python train.py --head_dim=32 --vocab_size=4096 --activation="relu" --qk_norm=false --parallel_block=false --init_std_qkv=0.0329 --lr_mult_o=4.0 --lr_head=0.0052 --decay_shape="linear"
Each number is 500 + 40 x the weight over its row's rms, rounded and kept within 0 to 999. Layers, rows and columns count from 0. Numbers have three digits each. The size before them is the row's rms in percent of the matrix's.

# v: layer 4 attention value, 128x128, rms 0.0729, rows 36-95, columns 64-127
# o: layer 4 attention output (transposed), 128x128, rms 0.258, rows 36-95, columns 64-127
# q: layer 4 attention query, 128x128, rms 0.0901, rows 64-103, columns 64-127
# k: layer 4 attention key, 128x128, rms 0.0884, rows 64-103, columns 64-127
v36 103:506413496448507466425360510542520464505530563562530527567520508468492491500501500516484488550535540513533537458499536433595466516515500516490491475517473470465457394585491434453538492500491520
o36 092:514523472563550546580613537472525534462466427414516476428492496530434493467433500461461477466498522526500513539497496501487475426510477500504476502513583507494470544428458532575493512433548518
v37 088:475506464491479479489520493545489510520528493485501460461477441510542488544461521472471568426508514454538508475478451509502495495469532506526520577483551528568484502390555505558491492492467514
o37 084:597515518459491561516443537505516546457447451484543503560534555493479552445515476556522507536492515546446484497561478475459436439517461513539443500511453478462487490579453496450517477516530536
v38 093:482474496577531477501481502508489494572445495562489507455442544443494461477549480441480534442498571550466449525529478490511450455529527513535507474564554482524537540538487459352478515470429449
o38 096:455523480461508489465501523505512501475553452450489490475575426522499558542485494507546418517494445429536544439490552532504578529430418450523449501475533478640458482565578460624507477535508490
v39 106:520464517436525497560454568563529509489475542524520518520490521518438402550514487526472524462449465470486423561573487428485452486508516499552564470509490483595506508510423518524524454440501544
o39 103:446549470533453497427528543493493531485514455487524522472551410510496560460553476451507387564530432514519580522505518564488489507530453498489437525522486499487531509423515499477513514555491465
v40 107:502500443528463477515517557471546463388463505495525524541515473500521568606492489519529475485503454505485527485523509499468483593471525525475522522504462538548466492501464490521586482447535518
o40 097:469496534510526543509456445513529512535457515513567445462491553549453441512519464549418472555472462486494460532487477506495475417495473492525510483469539459445494496439580574488464503488509478
v41 084:456546521471489545433495383558442538487459457450501520490467490494506503513502504510450467620492445574549500519467459423487486528500520471475469504483525439557492492575501527473561513478427535
o41 077:488475471480513409610538552497581517543463533503438518460525507548522525503504497493504505494469506518497449532452509538507585465523500551534506503510513569534488565482499535528490462512520479
v42 103:536522481519494481561444555454461495551498508515566445483497546507506473583488535529502502409516538540497485445506527520508477489447528509439546532570493543469502561419436498464514425496501421
o42 097:489549482490546514423525457511530436512524472524477548568500543603448566487471534465514438516496463527574469519548420471435491546533456521457471478428563412513517509527582443506501532492494460
v43 096:491536517537503455443551488482522494504488559440538521606495566492539508441588459507389546470521476477457410539601515482556513490540514488532426494526499552449447529521537520431508542551452523
o43 099:432460452486448577587482484483451519486516496521443466534517441538494548513439485475576516537489520535535532483440442527487504584441521509457531502462469480565518561470493437504491549506488479
v44 105:517585452504514521488508467533543560500493451545572456559497458589492506507453546496500437478613482478521521447456482494485435507539534537493531554516506554494442517450494523503513440507455386
o44 103:561507504523549560434514488404549499522526532423518511466517515463520525528524476484502497549420569489518465574506472538493515457457495435490495502425530468587460457526522537476468464528580607
v45 099:487481602571490516431520495501518444446510501526500387496483512432452485427524398504477521554531516467574575490508514469541489524433488569502501487492518606506440512551513493525501502478488514
o45 096:548540448502498491662479442495538525520515481486431552476521490515488476532470570512518499443515482537441441444457465563462545496529496440537505549498523432492539461413479552448495521524506535
v46 097:519494484514462445447539518523513401553529508395516563459477419511473502530400489557446515517489517572466529429529461448457492514523469487533564510541539470504445528538517422579516559490536532
o46 095:501528513499487546533484539456464537451544476611438474518457529491505433448544525444524438499573509463476502488458523468494477452448534543560505419469447630503530452482440555477562421596490459
v47 086:516445521453490487562489464520540525455502568485595527475529464450444479521565450473520509559464492538448476499485437473464539475483478496527490482424471553531521525524480531382450529467507483
o47 090:446477501534483523470536501568376572583467453435461483528468462549547524537570510560545529474545526461495523444511505604500429578480483441437466493512496475475456438460513490531443495511528502
v48 104:454485542505437515441479563495510522557487435506479467523542434514569579463459538533504566478531503483451485537473501510529548579495523502516464488521487434491515478466499502494480552567536473
o48 112:543520487535577498468486394482498451508543517513521490476554601476442409510497500461549514498454444569494485499476513456441492458445522539530494567480484550539496574546475472522472493476503497
v49 102:496528428492490478491579550483438502431443451573480505535480547486545485507520515524500539418544535446559578481461504469526484477520549519494437594434491397464537458501588523498445476517494515
o49 112:528481536471505466425479490491566555570498481462491461497548486485450554463499511527531440565407456572497444531467515507520475573419458450512525449550531551515501547552494501515601541536448492
v50 099:476553499569501512460469492528488546529520507435441483397493465510532570487448487491484451491436480447543477479431443524433545477477559521562459495567545461521499503484462403546557512508495561
o50 098:479563484541479482563504436469556468475465492532513537542471591523507483464535518520522515528542442526560534474558514513512530497531474511504542511486485507537465540532487535487479506451466524
v51 096:506514503440570532528496405493566473526484479395532393449500469485489490498462422521571514535497518484452486507435446472501509458535457544533491409510482506525502525526486522517509529545448492
o51 089:478465537568433525482470483514455511502520574587495584465468447442531483562527498513465445484445480545529547463522554605479517498469539469513535581496488440469474467481509548433490491496568546
v52 089:495561561418471525471485568464492535511511532453480454505574484575484498442517477473469552491558531519476467567539497535488514456465466504430477503518504515484513437525519518478403485568486480
o52 087:482520489528511527458518477514427537492470502601477625463495518450512550555481562460472476466457481496530535486415506451457463577516502523523532551528538479488508545474477474506577543499521500
v53 093:520517482493590527464552546527551501521465565535470514471478562528561548479572474494479493507513605454450443544454527556489515442529504509508426456507492501512525464505536522464450502501458517
o53 102:484472530517450520451464528506495464495545430503497485546572449477464506482441444477449534503481406623518499482558519406526557577467482503492551562472463470505460604494511389549527517476507486
v54 085:485484460518485537526536482498548456587481470502501489522445435511458487491485540476530443483599495526543487515446526548531449532497531523479448495482465500482562454414451502415552463501537519
o54 089:495577538495505448564458506492447544466537527452489546489516502501521473578480478527475540485429532437555516494566554493509553432512451460582462549457482508550477542530528528551408434439506506
v55 093:532527459538515536454455626546517575445577446539478511481481496511462555480415489536532451512519471508541542463487513495463491526460570532511440530517479451458469537479497429463468448489445487
o55 098:489521545531524433488517427484482445569453594480532508525481542513489456516575487498492460596480469515407493556562513494583549429509454473496538536552554510551512494476448530524495479498520476
v56 097:538527431465512604462542528505517487476509536534516489558480506543440511480488405506476488463587509515549539486497500516538463446513505489465519508581457531485507473493550459518444581431544494
o56 086:439500559473473468536524546462496524526554458505415516430532505483489412550535543468471486550430544513467488547549480529507493464460462476491549521472562482468507530468393467534509420553534469
v57 105:477481540504499500534566569550492409575503537452505507464458578513546475481465483568427558545509469521452483546541436508570486506494535467531550514482506472481476470487468493497490514450509578
o57 108:513511478474489487484399454511457555422458432575492539505568485474474517545550560466554521453537489544403517550427525441425499464561558530471514494518511556501481543434489469487498489568445489
v58 103:459593516454503490497488531475435522485496565542565521436456579440518565496481509485497529488494497532519542514547486500389586470469533463438468509530489532487487464542490542536484492465461491
o58 107:522515490596547483509546450518606527543483450571491500575497453495528470459542496500514562432517456464472410528466480498577406572468478483478544554472488428468496527512530471444511492599525518
v59 097:493506504548516428495432492529583472492561495469493487484466450468422508430457508497500494474553574523449511577536420456495483518500562499457511421487466490475502610537487453506485525461517485
o59 091:521490510517512532527589576501491558457527562550486499551556519538528434506497470495460466536493410466531538487508575501524526433499453471560523535582495471539534375499489478500448518493486561
v60 107:478455403430593490441502514509550537476498472521484560535459494480527525499487476546483502448486532456436464486479508425442472540511464503546527555508464507441437539491484532514540519472526476
o60 103:476527544599458555532476501465473495538526495505533465507517515514471393529472461509511508590510482593521582459569488497567464527417470503467512465478489473565519495518562514426544502505506480
v61 084:482454585494514556504501503572537469506511564512533525514490477481576490533462528555542540485409473501456536487439463465506521462549482442505496597412544499542514480482560479547515553506446507
o61 087:558527486462478444501507504514482479584443483499477535495487581531469485439504487505515449468554470533456430530503510503420504587447556547470482442511435560465516506542489557470566458521532443
v62 096:484480447566416466563485420426526566457530503488536539491486476547452560483426520539517495557535477539498480532496533482573473470487494450508563407481540468542571487579483523471487562434514474
o62 108:451526570486552494507527509589449514512610509481474451476514544518554479581525466405492582441539533512503495481475478554482470460487478524496476505532468512515384539483475451554428493469431585
v63 094:431473526499500594450529461553508479547546487418529434526451475468528468527495537476488486430491567530559476536533488535598544547503514478497493486524619567504500478500531435513481549493538526
o63 096:557489482437512452653452493471485497486487494519460490487519507517465538472432485455513532497471515541484519447454517506431448514555556496553483500507469487523534519527432467477459511532488528
q64 092:525566536412521516485503432529441428513513485517516508557521548496576578447494467556485516524532474515413501501515494560492497508491556465466510465516478559502526435489501495512505521495461586
k64 097:536543489536504417419528515539471434490404485470543479497559539458484525496529523490534470520487500469469552478440542527446547533441505523501457557483495509568498499504438484504501513536449439
q65 089:400476477491562507431485525492477512460504522470510491533482485490528506501493533485499481489528549499454513511521524469502505551527487439519528449556533556462451486549550512562583462452462529
k65 095:531505521498550472448459525509597450448498588553448498460493572607505516498481483486458507506468495562565510514568496510515480467508501581515507484485584411519570495489482468464510522485556446
q66 094:524519459459516447487443411497445526529513551552488509515414501515546482586440531483548502507565532477495455495530550568491523494526556517521600494471497498439463549509492496483422400450516510
k66 097:545510554507458540483487512557478462471491487506556516554606531501489501484480487486541449459578534500484501492495437590591588580600532439427451463527405535572519498462493431501463540509490474
q67 092:497514500451546572604532500522499515497582529445488561521432469579496450521510535563458535515502571514473492524548486500464498455446499487471539493509466418456463471537571528395521495506461477
k67 090:506533539431531495465509478515447519529430520453474521582534544517536566479425525460482418511449513469553474488492481469511549521492502466508460575526502479527551471477473527565531531502566460
q68 106:410515576498462525532505485523508540545539567523498488483479501510464512546546464515478461513504483488480481498456550484477456517508531577452510497507480486555573448520527531528485528504409514
k68 108:545493484538519467481473496552442475528499441470609509491503465461537488512507506534492517570534451471452582509470503530490465558548563465494436471474448553484485518583509544432495525559447507
q69 110:477557496496497522534476401485426508538580497516544448523483505498527484528474449479441530440523473434486507548468492446532491511614508573456525445588436512494462513524427502443434472514573486
k69 105:558452495519530503517474530508482525492471424481516505474475497510418623535532572488554472490551521452498486417485577544493512589499519441471452502487516503469552464510493451548547543537482535
q70 103:481434525519434462452563441547468530504469465506528533524519539461541528476491489508571485484551470555524463533497526481563538523522520437486390514566517423509544491415456525483558546516570484
k70 102:568465502541503519521593474426535457573554504482475518565496502493485545572518479551443490529501440535444521524480471491508513550420531533478559491570470498491459452493471517441449514446515514
q71 113:512496506488497518518463443509450507533555494455528468549529453505505453564524495536515512436530514485487529477568468492496429438578514510465538499474537488422495577661558538500507498466537493
k71 114:450454465446493500455452446477466459473448481547480479594488525508497527567482486454511468496468563464397423455493547558559508496464601449548543485521537584474517484539567491560484573538506538
q72 110:463515484513428533519515421464569540535497583475513509486510481515521453557499487507513520527534462575537482541545473514498471568532493570459600446452466439505518473549513466445477486456547481
k72 110:479520470521591447507478405514506548566536490514495505461594494522540495492461490547465483444510467441504533403463492528459475547514477488456432479480508473464521506518567525507514577495432545
q73 100:563476517554537471485485453510548425518519508478551496488500504528475500478512466458536541556492501567494558515477488553482532525506527495549479420464520545500472564459421535491522488451476477
k73 100:547505482557524510581468430497574462532561489500491554493481544464538403530508430433530540508511514503527518520498500457547489548480457513423554487519481545522420509482427445468573558523458482
q74 108:508488510572560542530484495483537501477477463548492480460464536480454480449505435505447543524514417527490478552532500513493484417475475490532487510507487510518488560502464505462477572497534604
k74 106:498493471520492530514466420550530528570485464518556489558538505615551512476565495568546529520430522528543477493444486493479539494448496537466466490484503449482523501435543560495481522463504451
q75 116:550428510509489494490479481547504473438489486457533407495469449434512520443500521442496450468479531485468493556467574495550551557428552511573453462533481523517453459484422464426529550493483484
k75 110:591455478526588596509502528423484499562478487504432538523439506501494528453548520566450564540443460504452489471479475518522543520394429464527464529441513482552495479478434449551525499496581493
q76 095:519539478522458470539425523481586497473520480493508496467526486442548533471468594457545470569523460511527459504493545464553477549540479506544484500522536465561451506525504475531487515543506474
k76 093:559520547540553546473513510442476474527557571419517446456491470525428463498493506530471534563538418469464459495475543468498559476525533539520462456485491529509435495526499572507464504496525456
q77 110:457379556434559528538508545575523474498471469520431542466439501422506475551458440507470491494554531490513525465539455507517480508461572502495493439433440531547506553559502403539512479489498544
k77 102:497518418458488470455474428463473545551450534559434523511529492422490430512517521528539436476512428485486531429467453555537443611454566502527494555496523533514541535553506496497502549463556531
q78 111:451478475559536486452467455483549491508574457482589487441518552480505490474510500586544489468456509502467479533554511428427473554535551475471532561468520432452462532459516554533515468460550526
k78 099:552462433494482509518425438465519534543490470447507489537509503515486519540478449493490466516511495476537485458540598555491484535439565505501494499498457492571551479482491496487437486576498511
q79 102:536557494508511420531444464488506579514480512554469456506513544557498590458462550507506489421470524543597510466450515533537452534443461547459437451508456546502496492499539491484519568512487443
k79 101:537436487544508498486498518505477533507512589521462435500597506447460498502485572520477476480490362473444485497541536435440508567513449441491457521529452420575522484548511499497477453531480579
q80 100:499455552438561457491518505578463513489527534510464518452485535408395470510504582496523439457547519546508431491494550540479501500439484505502524473474457507416507454492544527518490500507549432
k80 096:496463533481468414392495539476444484564559501530455500506512512491536533511529536479523477505451507441481562461469530475545483532533481517479480562553514451581498502443442453512520501532446578
q81 104:491495496515530529507537514491560448455535559571480532486506527430484403449484462484500567426479506577478454534567529486464498550504445488469547525529542456534571517469504473487508549494459464
k81 101:609509479528533487497537452512496467520512445464500561478543488567481489528541454420513472488457461483472508504506482477507536443435551480499504516539540415575471570455497485472461520485564547
q82 089:486503501461443516477487489531501517530499560579505544503530541444511455553539412538490480501461506473448473531469460493569494543460516513491419550462511545521445471472505508520548464527572517
k82 094:508498450501406465461519540473590522550629482522476520432464462421513517476452509436531485523477563551494509501480469488482451464491502536607546513495518450473533496452472534480500545434512421
q83 103:467526595500457575481461471458543470455445512485517551549539460537406482511468532441500456491475523500541571493487484554405443517479521524492538450502505479426549488452475575451527477447531465
k83 101:496420440460554540540473477507539494485539452462501475489496554528582458540463432504488517567535482538493512496428488478438513497508453460534527462463477515489511475514541431591464507481533606
q84 090:571470517483477549503506542523489564447439524521511468453436502458537489429537472457444416519497524497563515484570471492472480551490502535476473501413492462445486531487532558457541532536504460
k84 095:532502553429451554534503486489515441602582582481485469520524524479500471463526525512484490571464533493497482441511506513489475520465487473517515492468521447511582487545473560537517513483492526
q85 096:447529565549435501460553478534540544492516443501482488583426486396541528471568569553516442482575577445475510558504499547494536426543512509506514541485537479430486518481472562535519487505498511
k85 088:439483500523515545485505486530444444485515486511433527460536524508477533523451487534456440507452553525526534508547522449526491467469468557463439447427546476511505432538479523510412552472524423
q86 104:519588444508495515509462475512541511421479499547460392513480513461504481444523478487543440514551456549526463445454570548450543486427520450468474511539544549502555429462528490497485548501435513
k86 099:515463471518552441450516550502504420554519503463456505450544480505505515471467533538493596595478589519493501525447453514485558485525484506460505534422513537542467544512510508434495435576518507
q87 099:459489531487472500418516512474548609562552490504483435556513465500541469484584496485557480486389499454497524445578490493483470539436482508501572487486461517528552473562489505502453454515512450
k87 089:468444487461500508544538436575447511468535550555520510466488547465453492518445470529494489492494523556428454561539514531609489542539539504445513539508491483522485494511464492487501542533443552
q88 093:485446608450489480429455470467502524498506514532431543386491448490521489547465503422456515552558474517466507493473439406540506456527542523531541496551495572503468507585562437491522500482544496
k88 098:513552522512489521468528476550586528492538498481571480552494442492540443493527524480437534502531481562600425487563462513564482545481523558508468540498493576445463449519483552459426480492434507
q89 098:530494498517499468465524555476499470541503506465470478449487514507509577509538517450467460541464496490523484494457576488501535564368534554388378535470487508502478438547472558546540499454444483
k89 097:534432469515484413439450514471519556554421501523500549516489578413525567470438509515526491451488516485527477497410505432484477492577471534424532437490450483507458492505524455469519553530483434
q90 094:511457522534448467522456463458551481523501563508485486435464558503501470549494452495511494426557450538512500452401484493545504485456451560535494530590484426507536533491516480501432542455557451
k90 095:533516501543466520383547408516501538534479451481515511522441484511549519507471500573449559507538520499507467479591406550477475574552487484520405408506467448480530534508471540517466441478523558
q91 084:518571453487409427521450478471519523504485438422505477472514464527510483474386554478443572483453516489507508508501497463483470579521499506457544553547563479574489443517484532549543550511497464
k91 089:505474512474472430552587482521498532486577478505503504550489498599495512517486550504509546469468539518475455452540504502529542451519510484485515475576455361462508484549487512467490486580471494
q92 113:467470488537465493533484493477553528569637486507406496463496499450512390494554510489549499501473498449476512511612493505467501496552464510434563472537500498438466533516585454509486475473503544
k92 105:470494454469516502469491472551454457547495474458544492501458511498442490562499457452551475517495549488450462485524536534577528542501538520505492517403562491403565520446483452524498530500546494
q93 086:559562497525471515496506550510446404491450481434500506534563510548567505364471473545496588530473509488445524489489482485480563490542481546575523519487538508513457451473502457452507535522535536
k93 092:553484499492409504593507521473471506428421514477533425532475485517481490464531484480474527499427470482532529561589455547512520485432501530508429521523489445446543513469552449483574527493533466
q94 108:484496413492510545470527517505538509530520479510514431465456552527490507454456526441551502447488590582487520466533519505493422513506537481517472564474478498564605495413510508504513558432504468
k94 101:532488462557501485487593488425578511522527566540451501543474521520541506480423499560550520526507510511493473480523458486562544525436491493553468503501470458492510496535550518454520472530491515
q95 104:484479531472513500516559457486491482535486473545560490493564411497523467501526494516481486464539530425448448458545473452532564546576496475484486462516486546500521511542470566500478493488499518
k95 095:467524501476435518475451495509535449491482494464529494419480499547538555533521528450434540514561529488462479523480529544521566443463590543571527618515579524479506458468523466542492519453528432
v64 093:453459523462528502539500452495511398479525497497497468506533549481526512511496568497532499540457524392490524476532587491476494527543426502508521512497539542454551520550500510520529428544493524
o64 093:515467518505465512533534553537453531509601468459491540446434455600497564540432484556523552484533538488530501480511468438553518511510496480480512496501466438473490425475498470502485493440485432
v65 095:452484496452511451497510478518453516488558539456453457520526500475508525492480453491553499475527483496524520471575423500542436489512451463513539470530436509501471525561463487487419530507509502
o65 095:505548496508535532517476519489510508467377498468555471469483467470500460433439531508450505561480538478501570460525593461511503424460532549545513457512553475532463410495520498572512537434528474
v66 101:514523524496529562482560468473541550540472466596526409522505585518496449512470488445482479502486554598471539482418455556517426434532459482543545508515484536513476508472457493524479448474510529
o66 095:458519430526522454512462479554478524469497513490512439472569498517454494534486469542445541481546479522475437466513495452430460556494537447491506538542514539485477535496489492561532475516550555
v67 093:488520523503525556498483498520479466460530494486492484520491478432542474546577483536485532442457501471556556493537495559547438574439515503540504442534520490474529523494466474485494498456445463
o67 079:491493529521461492526484509503457446463434445522517508479535497506541504416541509496445546527606544477456400526505468474526470491542479490506511550583469546515415518531453516544542488502571521
v68 096:501482466491497423460531494528516470472431478512445480547415486487470547544537509518457504456588493416579489472475534436546534511528462521543500488495430424525501521555493481467448581487506518
o68 088:540518512515511465513469512412451514522491471460504444559576529504521549465518554481524428532405550562494509506504541489466493493513532464502485428462486458523511462406534558488550403489535474
v69 092:516516472487514569497468507480439478514461490554477501554474484421543418517542536487481608488535606546487494481541461471567455453514450439456482557444536459492470480547439553447483427480513473
o69 091:528525444535495469473467412534501524449491541467519509439551518580471571429497564531464477529476371570587550536454489519509454512493480517509504544517537481537484485478511527533581581504477495
v70 086:510471613463516524535536570482521484508524504493520504449543463434535425602472475487545458575527508459519492491422480482463520543469444456494506559464535444551459483416424500536405503474467524
o70 096:502457469502504513446478417543484441464496501559489452509458529496510530418518516596518612414423516540496569455560471533537537577479507468531558441550480451466497460523549496522547475524553449
v71 109:466566431506412514461401470416557473528532472482460522517485485485447471462467455516520461510522508497486511495585509509512470569437500497461542483493534519448468505508477478579501451477521487
o71 109:514498532531558482474548516513500502442468532506490483515531474545573559515537555506493509458470478429468477559423513500493550488574493530501475542502460499468460425474534531447412454526458525
v72 102:477470516472555511474579563455529498545519472485492450515517472606482537503530493479453456526442435500496517519482460448544585555515540532469480539458451501536510441383510428493539538522534465
o72 093:499477491462495517548519462527404529489483552566456462504500536478483518528487494456510518525491541534478513461436496572439476413538475465490539477441477484461514563507474535457463499496447484
v73 083:500428442546445508498463500464489539558482496485537544497516514545549500460530546443520471528506418396537567547462579517459488527521445586476511539513492523532501481538477547500484560556428536
o73 085:454550520476530460542500420516533490534540549492447559467511525483560477566445526424521539436501584510503521472454501555520525458478537437500538504486494533545495499508552490502482467472502540
v74 095:453497419461482463531468549472444559445478471533536478506501548564489563501504503524534548536503483514545453494480505446506488479494479469496532574493588440477525553511441510518486507468508486
o74 082:552516533528482557545512502531434531577504490468502486551480528479458476529455482473474461518509484532531579428438584499487443478505458562540477488512448486507549508457521522511474544517490560
v75 088:499401493481506512508512545415476462557557482511468515436471513484525460484486445480520514474514534505530500508532548505571436471492481422507505451467534439584516394510500490520454572491524527
o75 084:557575511546507450545450430432475530434530499539468515458492490491499530507496488441484447560482511544530476519539474475496443571561506501518542492501538507421548604508467473434558530456510432
v76 100:496581485511522428482507504487473555441497515519523442464567546532437522478518479466556524492468476486471461453550449515461497485534423451492525551444555533548571447510537488553465465521578543
o76 096:537518576536477509465486499441489444512533497497570540561473494471536519519490512583416482494505445524537541478516588507436409518510554535489482514487477510461449480483516488479489484485498463
v77 108:520458474464498485486547508510466489507469539581570543450532531539487541571492551503491478478493513487493391534544458455458517462492522500512471494557447549572517493448522430451506546535512553
o77 094:541547536437485505517472547510585507466520528412555550503488572496476506455449502466574545496520506459519557460518550553474458558429578454518543470415481512526568507539538493488521481482552434
v78 089:530495436436525470503455496515529502502443540466531559442529503496431533487479507483466503405465510497499473548474498491482510516466477474462530469508461550612532460522579457496534481491543512
o78 090:556488581527462564468519548441533490478572471479489475548482501513526474496472473453464501609538503548538435498553475522502468532486535499479467482418500516492504548589475466467544584479454546
v79 095:464511494515464442518518444487477470492508557563489501507511530436522465513527454477549517464479553556459479535525522497480456530551440511541512471492466483505536439467503471479461508432533466
o79 089:496516453486510550547480592444498473495501495511482443498485497568502517466514502567501536566479471507449562516544497454495484476526518528454574493536519461503444415531430518483461528418504572
v80 107:424584554496473488443527435456489486536522514422439485480494503468456486472492564478502482462575498415490427448502472514432479461530544530539510531493556593476513597428458526506515446492530513
o80 096:491482433506488514507467565506552493422437529466504495530513479552501544494478517419443548480548505505556525510487509489433499536573497499469509462516466483430531442485477491514419476459465488
v81 090:557422491506477493412521525463452476450470585499499522549473511513506460492526483488512551526520466503581469577489500492546435504522451544530500512506539494459543555404502470552535494473547517
o81 088:501543506523521533506470509498537513455509459459531500563546503501478516450448517503524493462564498577490528480569527534486474430456512474465437443463485547645510569565556527444529539545519496
v82 090:482510437435508465483487466470458565399512480564500482435508487484532461493517571512481397462521546554530498464604489482578542500498492478508494498450443475578488493452440441463468492491523493
o82 084:562503507464482503507519513508464520520467537434516542516492462549465509551469477548488537522459439478534479458432572518456437480530507574461499446562542471443430476524548522488522587518492484
v83 105:531561513511482586492492551443525505481497531508463447517576515517507483549456431529509482457514523457495579539509509571495465547494542544508457469502501471541496507540520415463446481501434538
o83 102:507475470528543449435521468533478508454533448525548526471479450500480501453512507464528550480480492552466557491573476431533548510579522489533578515519476469385530552468442516472593466514535437
v84 100:440473479589491447507477539497512458520502496528498490401474490491490505421483502522521536539508512436460467532508490518519532440437509528495515522530571456513563495531534463497465488518552420
o84 103:521499525453484499563442443489553488526501470519505531628492459552549483555516522403481530424556439526479582523502429547564436518527477486565545490528459463581487511475484517536527498511456502
v85 092:509480521578445555492511508453504525465493468513568504499606474467443570469519539507508459489429478558526594522516486476535526482483460503493490449500527532482498512563539480590450535457519462
o85 094:498535492505468411495477478566491494531431498502444539534425523504492495572468506538466521444454412455492426538482529503515520570527518515535546537534476427512525490396435468434521466550491518
v86 107:493522487474513463492466509491475504469466490521453543467589479590476477466554506441494448539550556533448513505568453515416548473457484554482467530489490485491472533540507506507399515578491427
o86 104:528512491600488501526527487449570494501594521528524494489463443439468428537483503538491543509500373539525471488401568531471438495527560492521533450499497507458475495556475494446493578490483517
v87 098:419528533525449541507491500525484441454512532472571476521495486445472494536527441543447516482503501515497505497535475441503485530543498430530536570457575488588492503535466482569526483529486484
o87 093:523489424514478482478477513544491541456516504584451522541519564543542532426512530477544491481506507484554507486473506523487471543451543613470457425563476516509576470507472463482509493443474528
v88 114:476492582442474466463513457468497453520454515559507467509488519490501509539573541584477486504519500506511546425498511494513524459500521507482501524501517508558512409446541471482418514491510457
o88 114:513533453546492551529487531471506530480482462510517522420478537501509474479510467494502561453517548508533489525481517567411441536583542525531518487432508491492472517548458482512510464494432523
v89 106:499474548467441506495489508519548391531483512431521568516556468500520459503406531514495514554492442516483460482521496510395532474494524478504497539515547517540501522452488550562558518503511518
o89 103:438484498467437492497546557509517520428487482535456452488446517502491501523580512404455542516524501493550538485519498558534452543445530567466475464469435496479533467528518427547482466535471575
v90 092:540462492547514444550503479455543512522587495491523487491469483514516500488447498395461446519545466483520499445469514498514575560463539537498566513536489523490479610519489403514551546495485501
o90 094:453487506419464498489473544559410521500539462501467515508459533461510514552478526504534529477469628498507563459542523528476554428566530520493530485504512511444406476555496539488460498495507482
v91 106:535438480563507512459384510506487490453520472483503516498465498465577454480463516543523580498491575469551560498348505480557509553501506535486504477540523506448500450456545576543466469521567433
o91 101:516471503527497493547573437489540498559511501525541527522495486610478536477482530422493480483455466517413479548563423479567468502543476467531453553488519466540524533476472433503570533440472535
v92 095:523563504497434393495495480504513511518524523492487494466471589525507497550432501529494549460462466490436478478456505446421563457544576521476484521511460551457450539541556538513626528519479545
o92 094:520450444516567540459509495520512544546506478492510529511509540446500513484543515497572367515489560490481550445546538548474455536460482474495380535447458446488532439471519502519460435485499553
v93 097:523509487444449411540492477412534560477519513517484470467572477517468466543509443520507536505568534453474486521495460527479519512490458476555477524515402486509500485536512478442530579517456422
o93 101:494447532592545454578538503511488435549557494482458503493435517425472467532471526568531512470467446529526573486560577496481498509448557443457490506451483427488502511518470558493440433477500518
v94 083:485495490495493525475492430471467500431522551488420528439556385526508523485493500481546522441409531559419495435483550503482498566491488430489486489560550510506500502491595509529473507457466463
o94 085:480534529540558531582476511463476442536458421495461529509441573491571473445521489507497548555578421482529438561470460467512483475529552611494489560514443544436561539472390490517475508523470492
v95 097:481441408595505489495510478511466567475542502584509547534492463497501474516485536525525514522467514475463566544505504502465470553450466397497484496503507458433489491518506458481496523485485524
o95 091:505579521457553466604498499481549461521444474455446507518477508518532502540429549533500500519534503461464502524463534516462480465436462538454516461581518521515418545496473526589433468496487492
q96 091:534482524532511493460506549482505573509488560507446537561481543483489483454513578468473473502495458444475453492568514428386550496480457482491534522571491438440558435550481497420516443497581519
k96 090:528477497462576549451454451561465535479505396543477561524561542480497424489449495462496551525480509478485485493542456496506500577538472442552436512543466505531497488479475529483512480510534525
q97 097:581510513474510465517481515583474547444539536481506535480486537447493511532463578483497435473495435479508557451542519511546473553484555470519493463516520566497509429494454567563508465550573512
k97 099:503536444502492455487433447503483447479436448546541506507521501482512559467530476492535468463509564480430490439436525541473551595534559467540577547502491582554478444530539481502497486497488498
q98 094:524462558515442522544493566502547388530512454487444545553522543474514486549528553497520438517485498450496462500529502530466452524487446545453485484499554545480521538500499536517465532541427462
k98 088:422484519502521463469516456496523501539489465466464426558500589566554516430502478517500528507523496482503446492447485516493551543492465447534435465539565465538498522566427450527436523441591566
q99 096:492505512558444504483562476543491493504515481561514572526486474473529449449483475506461474550467509542424428477507441514554503559480574491579530444448504475529457483492539574512507515514490526
k99 100:498520525467528488524454482460500491529475465525553445508510509431449492548490496462541520547465508401481513551495495576576523530465517485494530548489475555529450501484441461473535531486568473
q100 096:532543478537565536476520508522474495500524505458533545483449472519435567568469475506482528545493515429567562468467438445404488536489442487534515500483531586462470463458471548464521498484501516
k100 093:441517449529469462607474473521539539449474545381482492455454508550460476492550537496489494510497455558557476466545508585463485503559466515393502454491511487568488479530496517461420458477452444
q101 094:507468451426524538435433490558511535487526544479582506484369472510540479490533552533513433499465475466485485470452480605483508468524576526520475496430509529531550472528444516586500528478492472
k101 098:508568470535479495467543538458521508456424429494466485556641513462457528504449480451486503540542497552468512481519522456505548489517448463473522430491518581505454477460563461515534463540435456
q102 099:404523487521511490549503443526494611559494434513485522563430536576480536504463515548492545457524519531525489530522460505535465482558385499505468465453469519547525468593440419482553508480517510
k102 098:493491481435517499514484491537571428511509506439475558470508511457462418557519536506533485456542561508541485547505576437477420497463488458500491468546504509378513524544548489496522577440554482
q103 105:519535516475457501527469499506394477561510502486613501540458481477494438542546482459565466483537579524542545521470505585564523432515478519498536514483496518515490545511493496466460521464507511
k103 100:452590443470463462565521522519502412546426547423477587452467598462503471524462513491541534508497456523447478490550470489453484498393516492527529508555464542477487451469490526474518510412473503